From a checkpoint of a small transformer trained on Wikipedia.
Size: MLP 768 tanh GELU, 4.44M parameters.
Architecture: LayerNorm before each block, normalized queries and keys.
Training: 238M tokens, 3629 steps.
Each number is 500 + 40 x the weight over its row's rms, rounded and kept within 0 to 999. Layers, rows and columns count from 0. Numbers have three digits each. The size before them is the row's rms in percent of the matrix's.

# layer 6 attention value, 96x96, rms 0.265, rows 68-95, columns 0-95
059:542517497461529467529509520529488435474419586530524438490531520512408459464471461582585463547549484509471574502487577488469488439520495575559520505576497486446430511442497500492443486516546553469513453483466495517471453454465501479540544469501481484534510521577477530458550544508495486501
050:486536547537505475532493502471541419504493476486510572483510545548562513393453526543496461457551561429554475501545488584523486494488450515518592491503535489453551536538572466469504534455491524489455523466544478491531479586514529497512477423487508487527518413486470502447462465516563540549
061:461541567468459532404466549459522467470462478555446564492469548476458488474520457475426467501545538444498464463553535477543556528452529518467544514508467482535488538481495487423415540507497498546476550485541521508552560527485507516521525470497560559544432458481418577547454508525495513530
049:496466532405534441482496447551514540493545495531460448518490518465558541518460466540439570502581468463442439517443546425537478476462553500502461448494458507513459457444516521501531515497504448518476564484462515411431549508559541529564513470504498512534501436476532552539442534472535505499
062:424490452478546522459536498528453550580437471438539483511481518456520475509541449565394499512563488517555546455517490507527530496480526448560573495459511536544513498451549471508542502469454523436528537447540516473488503496510504401509564531492580526540506446496479447485523478422534493514
059:514532520519442524462500554520475522546469458496515555506548539422524512454505498472487433557441494429450463528483530474445457505530479507498495438544482507474451452463529451536481435487516484530526396487487549527564423570432502466466444489511492491437563483474427538449553460524526554495
054:498498542524523529533534496570466480482468494475553463557456484489496493509506583505543465485503508445477513536491494503521466468563497507545516428572538524511502466528479496519482479504451507513488616460547521424524579531571472459560509483523531483541519519438590481502468497514412602414
060:516465519535481494439443546561544519550503519503584499505468497445451534546524496488480492522518427478484567491519440435539535466492547595484459509567566518484536511442474507516480462490474494517441588489562436518539559512557557470529514480506491476428488443489487492404541479526519539543
053:483529495524529536439546484503556517527533455502500520493420497463549544532442476524479496499459483556509541516540468511500473537536492587518478516571463492595444447490479518560533484465552486568506486462575509546590490473517487536581470550443475579505579454521550502446512449537518510472
053:474549531552472499583492478525459513519464510552511528480473555475560495430502521489500497454491504412446481459592471495500534507513543532441467473497410475491505477477548534461472529567474563506570457490549480495541481481530507497510531404492524538509529439575472584543579509463547519454
054:494488528518496493443559524530494470513489470549487503413455458492504514478498406472478593497505444497488448488524522589440497485496567523512499488551499519520487470476549484431441522548544445487483473558487493415527527431513522562425495519546581526538382531529473512449482519498498508536
061:435454529552478496446427509493474572491459508482436531515500502462524490522474482485536512534430503537578552521537565526486533548463526448548498442471643521540550469496482513528502525487513494456527470484505505485534518471383414445535551519552508529446538529494503540524493525538544509526
051:514477441551551513546558490521490516550490501503572451491450485562493504490509472540553530501491459433465473540478532565463539535505558543568494520503479522555582495438512534460548557480553534497598521470550478490510422523524431532525485528533544567476484413503463516523533491490512405493
059:519457506444553441530477505513473491514514496529553490498538549517521492484593571521487491422439480535532453402443533506480537564495520409504500531507451544479478514540529464469501489444495537550506518565466605509410455463478443599518463469478517482506520530482529525516488545460497522467
063:494530505498482517545514495520572531548506479550430509462534446462511492472479474481457485491540510455590481500547466535575477478464576528469447494465567508467495485431549499512497522449460428507454534475531479474501582458488623474515480444579530533509514484503455535487565534452481476583
053:471511529504465519478485504522531488565483487516545423487463594533488484434547547516516442493441551497444481531483459475596557433507558550466492500490481506477571483556515419430511450554530462461531509450498471427527504442511535525446438492539478573498516450509535537522501510437537469475
055:506510477498490476503523536491484548513533460504516454456489494551440567521483527531399441526533485472433490489431545572486516489489484484518506491470427507414391527488454426451500497479526472464514544497518495563477477449598574485525540580508535514536539478432467529540445466521477472492
059:564451482510521543500539549541545427493518467488516522430556542469583518455530579564469514479529472495482516471518447543533470475506473541508466449453443522469565484565488455491439452470574490555467511549501478486544547563450480517502543501500537461539478567542536471595481507456511545537
058:469480516484508544405554442556516519528468446450507561560570521480507545565537456541453457477524490537537477565480555555533504508491483547538532457431497532419500534509538485572451462468452475492459523536462578530511479441526479454484539542489488528466495533527526418472473433487473531461
060:541522417545530542438540487495592512548469505483434502539514488420511423482537425503448522511461450484463491537540478460531520521477511533484607504536482490543509450468519499471523432534517535501469568471501532547465498499506531535500512536404443450509536524490410498510483414482471467528
050:452461543475480541417573497543503432480482491429501511464540474526533484475507485541520521568554552503552445465493580490520512575524522556469508498427479535463528575510443505501422401458471488457499524517468461444488526523482487536479508532495520512505495440463413534448445437494546509520
058:493479545503512452403531492435502493592496481519476485539455497491458586503549507489426548469514445549422421435451481451529543465464439553514532512457490509551547517497443488429443500492526521503518508513420519496477515467513435490490484564497489468470479464544477452469443441529439515505
063:477553541480510539529467465567486507502491511458552489508540519520505573511490492583537427511531558451501554536445522457462515513551482525526495497522446477503510419417492502517542467537511548432404395511508482525513455462540491464555522528535490568447545544544508488454533530437495527568
056:514458448528523454503549502540525598559554496492499465505502480560523510546471479518439515518569495488505492534511503499427457560533464504490502460466437518552503450542434528539500491407429417553521416528463474538498508430490487561574573506528531505489541444477498557502487484543494466462
059:443497510459423458513518463470558470485466497496512529508439489479467496535554476488481539538451482521472531529414503598496550423483531502464587479507447496513549535487597442474550520572484530484465521535480523467552449508511504515503498483556513411474526523529491511499563545544485612478
059:514553505514525512467516542518557454548562572451434514510615503473480521494477483454495452536494542528475529444493477487502525463468415602452463536541536515575516494481472503432491443486443516467471465509516497587544481523507463517524574473497404476502486498460522455470542459511496554538
061:477490523489571449437484440544470482471517503553537485457457518550450494454493543447529525460526484524442440518515496529530502474442495494427474522487507562470552537515494584516525557460530499534487540514457511463456468519483472538498507503491572593469488486502546494488421493504346475435
056:530475430577502519497568521500566503524424479492487486520509482486556487390488566475501489451505488526490542474481487479619465530510501508442482557486473508539453561604470546511548500526494522503417490471491502479486517506483473452463575521512434454539518496485405524533469436501451497500